From a checkpoint of a small transformer trained on Wikipedia.
Architecture: RMSNorm before and after each block, rotary positions, no biases in attention or MLP, tied embeddings, capped logits.
Training: a variant of Adam for these matrices, 138M tokens, 4206 steps.
Each number is 50 + 15 x the weight over its row's rms, rounded and kept within 0 to 99. Layers, rows and columns count from 0. The size before them is the row's rms in percent of the matrix's.

# layer 4 MLP up, 256x96, rms 0.0825, rows 194-205, columns 0-95
113:51 49 16 34 65 49 72 59 50 55 34 37 34 58 26 45 58 35 38 72 35 52 34 53 70 70 22 69 43 58 76 35 62 30 58 29 41 46 65 48 12 56 60 52 39 45 49 55 46 35 41 62 65 68 37 86 52 52 71 22 80 55 31 36 55 50 46 70 45 36 48 44 62 27 45 39 77 36 40 65 26 71 61 50 53 44 66 51 40 43 19 46 44 48 49 45
104:56 64 57 57 65 20 69 49 46 27 37 49 68 45 79 51 39 81 46 36 67 37 41 31 49 43 59 31 48 74 61 44 46 75 52 64 59 71 58 38 63 27 34 44 65 40 79 77 80 44 29 28 55 76 16 47 33 40 51 49 28 45 40 51 57 35 49 44 39 42 70 45 52 61 57 34 55 62 25 49 43 40 60 35 42 37 38 47 49 51 46 83 66 60 31 31
102:58 52 38 50 53 46 64 35 49 81 23 46 64 64 84 38 52 54 57 48 64 54 57 65 39 52 52 49 46 46 80 56 60 59 33 56 66 76 44 24 60 34 57 18 55 68 50 60 67 67 49 49 65 46 47 31 52 31 63 65 60 35 70 60 65 78 17 67 64 42 62 39 45 44 33 59 54 70 62 39 44 44 75 54 65 59 56 56 74 40 93 68 77 36 58 44
104:66 41 41 45 28 52 42 53 65 41 71 24 24 66 42 44 54 43 50 57 47 37 39 49 42 43 23 57 39 74 81 56 46 52 27 65 40 64 43 69 58 85 29 56 31 16 22 50 44 54 35 71 28 26 46 49 64 39 40 20 51 74 45 17 37 44 59 42 62 46 69 55 49 64 58 68 27 41 26 40 66 73 54 59 48 42 48 55 56 56 42 45 25 40 44 48
113:51 48 43 32 50 60 54 63 60 59 51 23 31 47 47 26 24 65 24 43 35 47 66 56 75 46 76 39 54 31 49 44 54 50 62 67 86 44 17 53 59 35 33 53 21 59 79 63 61 59 70 34 31 48 51 58 26 25 36 75 58 57 50 24 53 46 59 28 59 64 70 59 40 38 62 55 55 24 44 36 75 54 38 50 61 38 51 19 65 32 54 38 55 53 49 62
107:63 51 44 77 64 73 72 51 46 52 62 63 24 29 49 10 48 88 61 41 38 46 61 46 62 40 56 46 50 60 42 71 44 41 63 54 49 47 52 65 45 25 65 53 45 64 41 45 36 38 62 27 40 22 02 48 26 56 41 54 36 70 65 42 44 36 58 54 31 41 51 44 69 39 72 49 29 57 34 34 62 41 41 42 25 33 63 50 60 63 36 64 51 59 31 25
094:12 37 46 48 44 31 32 59 73 60 45 55 36 53 31 49 54 44 46 48 45 47 43 37 48 36 66 54 41 31 39 39 63 49 31 46 51 34 58 77 52 69 44 88 29 49 44 69 62 23 30 26 68 37 24 59 52 40 43 42 73 44 35 35 42 39 59 79 42 52 41 50 69 77 65 67 49 55 39 60 73 43 28 41 37 51 69 67 54 81 50 49 67 77 27 65
099:63 52 45 35 49 54 54 42 58 24 63 75 46 65 44 50 39 61 72 35 87 40 32 40 33 47 38 17 43 38 42 28 51 45 42 54 55 53 59 75 33 44 70 55 42 64 42 52 69 53 62 66 33 48 58 45 52 62 58 59 45 62 55 51 47 26 41 32 46 65 69 81 23 52 12 71 48 56 40 65 59 46 46 80 56 72 87 57 52 44 35 58 82 62 55 72
108:47 32 65 26 52 28 16 68 43 45 83 33 62 70 46 17 72 51 44 67 61 55 54 61 46 65 42 24 76 60 42 62 56 70 49 33 64 47 66 34 56 60 54 50 52 52 52 56 72 21 61 70 70 51 42 50 44 56 25 57 09 34 26 43 36 38 65 38 48 62 42 60 74 63 48 53 36 29 30 44 29 48 38 59 47 44 60 63 51 57 48 54 17 54 50 48
106:45 47 22 46 73 44 69 57 42 34 53 46 60 45 84 35 62 13 60 55 37 57 46 34 41 52 67 49 66 32 59 59 37 55 67 38 52 63 38 22 42 56 51 08 25 46 49 60 39 33 52 82 63 52 44 34 66 33 74 66 65 37 38 30 74 57 26 50 63 44 54 30 38 54 79 67 54 72 67 64 54 33 45 32 60 46 60 45 73 36 40 32 56 46 47 42
105:46 58 66 31 60 50 55 44 63 41 62 37 60 65 48 66 48 67 30 52 28 34 25 34 47 41 66 45 75 22 57 69 40 49 38 60 39 44 23 42 68 50 72 36 56 33 86 75 65 58 51 46 49 48 11 26 51 53 47 55 49 43 66 52 25 61 46 76 41 41 52 58 51 76 41 59 10 45 64 58 49 59 39 76 53 21 40 59 70 39 64 50 66 67 58 36
093:35 36 76 46 49 59 49 60 56 41 51 41 35 33 32 64 41 21 41 56 43 35 38 19 64 79 45 82 36 42 40 42 53 53 33 98 80 44 59 60 41 12 44 51 41 42 44 44 51 63 56 52 77 21 58 37 50 39 39 35 37 41 16 49 44 58 43 55 60 60 39 55 52 68 47 44 31 70 46 25 47 56 42 32 79 60 48 53 55 61 41 29 57 65 58 45
# layer 4 MLP down (transposed), 256x96, rms 0.0765, rows 194-204, columns 0-95
101:51 66 47 03 46 43 74 43 61 65 61 63 42 45 59 72 46 21 39 78 63 66 41 36 45 55 33 42 42 50 59 47 61 43 62 54 60 48 63 75 25 66 60 25 24 38 49 50 78 41 43 52 54 24 31 59 46 33 68 25 52 29 20 55 67 50 51 53 41 61 55 62 56 67 40 47 45 37 63 69 36 62 58 38 65 25 65 64 42 62 30 13 40 49 44 48
105:63 25 39 49 26 39 22 72 59 56 25 59 55 52 26 46 62 44 70 36 43 41 68 52 70 33 41 38 61 24 39 46 66 83 85 60 38 18 43 42 50 63 50 12 58 26 59 54 57 82 48 57 70 40 48 66 28 68 58 42 59 34 65 72 50 71 71 38 50 40 48 46 40 56 57 62 47 54 55 60 40 52 53 55 33 47 43 20 47 54 49 47 31 67 56 69
099:42 45 59 59 00 60 63 41 68 63 47 37 46 46 52 67 48 65 41 73 44 46 30 21 44 38 60 57 54 63 43 64 76 47 26 58 47 70 24 49 77 69 56 56 22 51 35 34 51 47 61 69 56 47 36 59 48 61 41 69 50 56 15 66 58 28 58 57 42 56 45 49 41 13 44 64 61 40 55 36 53 54 37 35 33 78 39 50 69 24 65 52 47 72 56 67
111:70 69 20 52 52 68 64 25 36 47 58 27 66 53 64 64 47 42 55 48 63 65 37 52 54 41 58 48 68 61 52 89 48 70 25 36 34 51 61 59 64 47 37 56 56 35 36 68 45 31 53 41 55 49 39 48 53 61 50 38 64 53 39 32 80 36 41 36 41 89 49 40 46 35 69 66 39 54 83 35 46 81 49 78 55 38 43 60 63 42 80 79 41 70 51 41
112:53 82 48 40 47 57 35 39 31 66 33 59 69 50 42 51 82 56 35 50 37 48 38 40 83 38 47 36 68 32 67 32 36 54 70 31 56 38 75 26 68 61 46 62 50 56 47 42 42 51 29 39 67 33 25 70 45 62 21 57 56 46 44 20 85 16 57 41 48 39 42 30 60 43 63 18 40 32 61 44 64 41 56 36 31 49 59 39 63 49 64 50 50 62 66 64
106:32 42 61 32 34 56 63 63 39 32 52 51 26 73 51 67 57 61 50 44 50 67 51 42 57 69 55 91 48 21 26 53 60 35 29 47 67 61 37 45 72 83 56 94 38 51 56 38 38 54 54 51 60 43 65 46 61 49 28 67 55 55 37 60 39 36 48 48 52 31 58 59 51 66 33 34 41 47 20 11 62 33 38 55 40 42 61 44 90 55 49 50 45 45 42 69
093:38 72 37 61 73 64 57 47 65 56 29 05 47 53 53 48 22 65 65 38 48 70 46 66 51 43 69 60 61 62 33 28 50 70 52 41 53 61 32 53 65 81 50 40 52 51 92 37 50 36 53 52 35 57 61 24 68 35 31 36 34 60 53 68 56 34 55 59 53 58 51 67 62 52 32 43 75 38 65 32 40 32 77 31 73 65 57 69 54 58 62 54 28 41 36 56
095:51 51 50 39 48 48 46 30 49 59 51 40 73 58 69 63 43 33 79 31 73 28 49 51 27 48 45 41 50 78 67 56 44 46 48 54 56 32 36 54 59 57 31 27 28 33 52 41 46 38 45 54 44 20 44 69 52 60 76 38 12 33 81 26 55 70 53 65 45 36 68 49 44 48 48 68 48 28 33 32 58 51 50 33 47 84 28 38 61 31 63 23 63 78 46 55
114:41 62 45 38 21 40 36 33 04 43 72 39 68 81 64 47 52 47 69 72 58 49 66 57 71 50 20 25 60 59 52 60 54 68 63 56 62 46 40 41 52 48 49 22 59 76 41 50 41 42 40 50 25 51 53 55 24 57 54 42 73 69 61 37 54 39 27 59 67 76 41 58 44 36 67 23 25 35 41 63 42 61 52 57 36 67 64 40 42 65 49 46 31 68 68 61
112:37 40 61 53 52 51 66 62 47 44 48 46 50 42 74 28 55 63 61 69 59 53 48 63 61 72 43 48 67 83 52 42 41 51 54 56 49 51 49 59 33 67 53 38 33 43 57 34 43 44 63 60 44 83 71 43 20 65 36 70 27 52 43 53 36 36 44 36 78 61 32 51 36 31 48 10 75 78 54 89 47 68 60 26 69 38 46 70 41 51 66 22 52 59 39 29
108:47 45 51 44 70 60 69 51 38 18 73 72 39 58 37 30 62 65 79 48 33 51 26 52 52 17 60 63 45 56 50 56 60 55 56 43 29 05 48 53 53 49 56 32 60 43 34 09 42 64 42 46 56 75 42 61 42 60 46 63 46 78 41 70 54 37 22 55 57 53 60 47 48 34 51 28 67 46 55 77 53 34 72 82 47 50 66 47 46 32 39 53 23 48 47 39
# layer 4 MLP gate, 256x96, rms 0.0839, rows 195-205, columns 0-95
107:66 43 41 28 50 52 72 82 58 46 21 28 36 46 28 42 54 33 48 37 75 74 44 53 60 49 50 15 49 55 59 52 66 66 33 51 32 76 73 49 66 54 63 45 35 38 63 46 79 52 49 55 43 85 53 44 72 56 41 63 35 66 40 44 41 40 44 27 36 42 38 56 44 38 58 48 67 31 06 51 40 44 51 47 56 22 49 38 67 45 69 66 77 41 43 55
107:43 65 45 49 74 11 32 52 32 41 71 53 55 38 44 59 25 72 39 88 64 44 45 36 57 34 46 80 33 46 35 39 42 50 54 76 45 64 53 53 55 35 28 26 40 52 70 52 37 75 53 38 26 36 59 53 32 60 18 34 45 52 27 40 28 25 55 38 57 51 46 53 55 80 55 51 57 46 40 42 68 35 50 62 62 49 34 56 46 39 81 31 70 48 42 64
108:58 80 42 43 65 47 61 53 52 59 48 41 44 68 64 63 73 65 77 66 68 62 41 17 45 46 68 40 55 50 77 50 56 44 85 80 25 39 60 68 63 20 80 40 43 68 31 55 66 64 42 40 50 57 63 52 55 44 55 62 40 67 48 47 73 53 45 53 60 65 62 39 59 30 62 59 39 76 40 56 36 49 53 68 59 39 64 66 65 20 71 55 56 50 60 87
099:54 41 44 32 44 67 37 54 67 53 50 19 41 61 33 25 57 60 33 75 86 91 55 54 27 54 29 54 50 52 46 45 58 32 55 51 52 68 34 61 52 37 54 68 70 59 73 58 73 36 51 64 63 72 37 34 47 62 56 46 58 48 37 66 52 36 34 32 29 31 62 59 26 46 57 30 28 65 52 47 39 49 62 54 54 21 48 34 66 40 72 65 86 55 66 61
111:28 45 52 27 45 25 55 47 59 54 44 53 43 51 33 52 33 46 35 56 82 56 55 54 49 56 34 46 74 36 58 22 42 50 56 53 36 70 52 84 39 60 48 66 44 53 23 42 99 61 35 52 31 73 70 63 49 51 47 45 59 69 48 42 71 37 77 54 58 49 31 48 45 32 55 32 63 40 39 60 83 48 61 55 56 56 67 45 38 62 34 63 56 84 55 79
094:57 54 51 55 79 43 60 40 68 51 43 24 58 57 38 39 35 43 59 53 57 83 46 47 61 59 65 63 40 37 20 46 35 73 56 49 35 40 36 62 64 45 55 46 69 56 54 18 41 79 67 56 48 49 20 30 55 56 53 48 48 59 64 57 49 08 53 71 39 76 56 49 59 45 37 44 78 52 41 57 50 16 76 38 81 64 24 33 62 70 43 47 60 40 49 74
094:40 40 63 45 51 68 57 58 43 53 41 44 70 86 41 89 41 20 63 59 59 47 61 53 42 33 54 59 44 46 67 38 28 54 50 51 79 67 34 63 64 66 39 22 50 42 58 54 38 46 41 51 45 27 54 84 61 54 35 42 30 27 69 19 57 46 59 83 38 26 98 50 41 53 41 49 67 47 47 52 49 67 60 50 42 58 37 70 66 46 62 49 50 53 63 64
101:49 59 38 38 48 46 37 46 36 39 46 69 23 55 40 39 57 22 89 60 54 63 32 35 64 42 52 32 52 70 35 41 64 55 43 34 41 86 51 71 60 55 45 75 40 49 25 56 47 37 33 72 63 31 47 65 67 62 59 62 42 74 50 59 29 32 67 43 40 10 63 46 45 66 50 37 87 68 42 57 23 68 53 44 66 46 57 49 31 28 58 61 50 60 56 61
107:25 63 51 43 71 54 49 48 24 61 45 49 38 49 44 42 68 64 52 78 44 76 52 45 42 35 70 48 22 53 48 39 62 55 37 41 62 37 32 37 58 64 45 36 71 84 39 64 59 38 49 20 61 22 44 41 66 40 33 60 90 65 82 32 63 39 38 46 37 55 68 39 58 53 49 66 48 71 43 30 36 53 48 80 59 54 27 57 63 33 70 78 53 45 48 39
112:65 64 63 61 53 71 21 39 52 50 52 46 40 39 39 46 50 48 51 66 53 55 40 18 55 52 31 68 57 47 75 50 56 79 47 60 54 52 40 63 39 36 75 42 25 33 69 76 60 58 38 43 45 47 31 24 65 75 30 57 27 53 65 34 54 49 71 94 64 40 56 52 23 52 58 46 46 37 33 29 58 61 48 76 42 48 25 47 48 43 58 64 76 64 81 60
098:60 48 44 31 50 31 54 11 44 61 64 58 36 53 64 70 22 46 68 44 45 36 55 37 27 49 53 69 72 49 52 51 29 58 36 68 52 50 15 44 61 63 80 35 68 66 40 42 38 47 70 46 43 31 53 25 52 60 55 43 56 53 56 32 54 31 12 51 62 35 52 32 70 48 40 26 48 51 55 73 46 44 39 33 75 27 39 48 34 14 59 37 37 55 44 30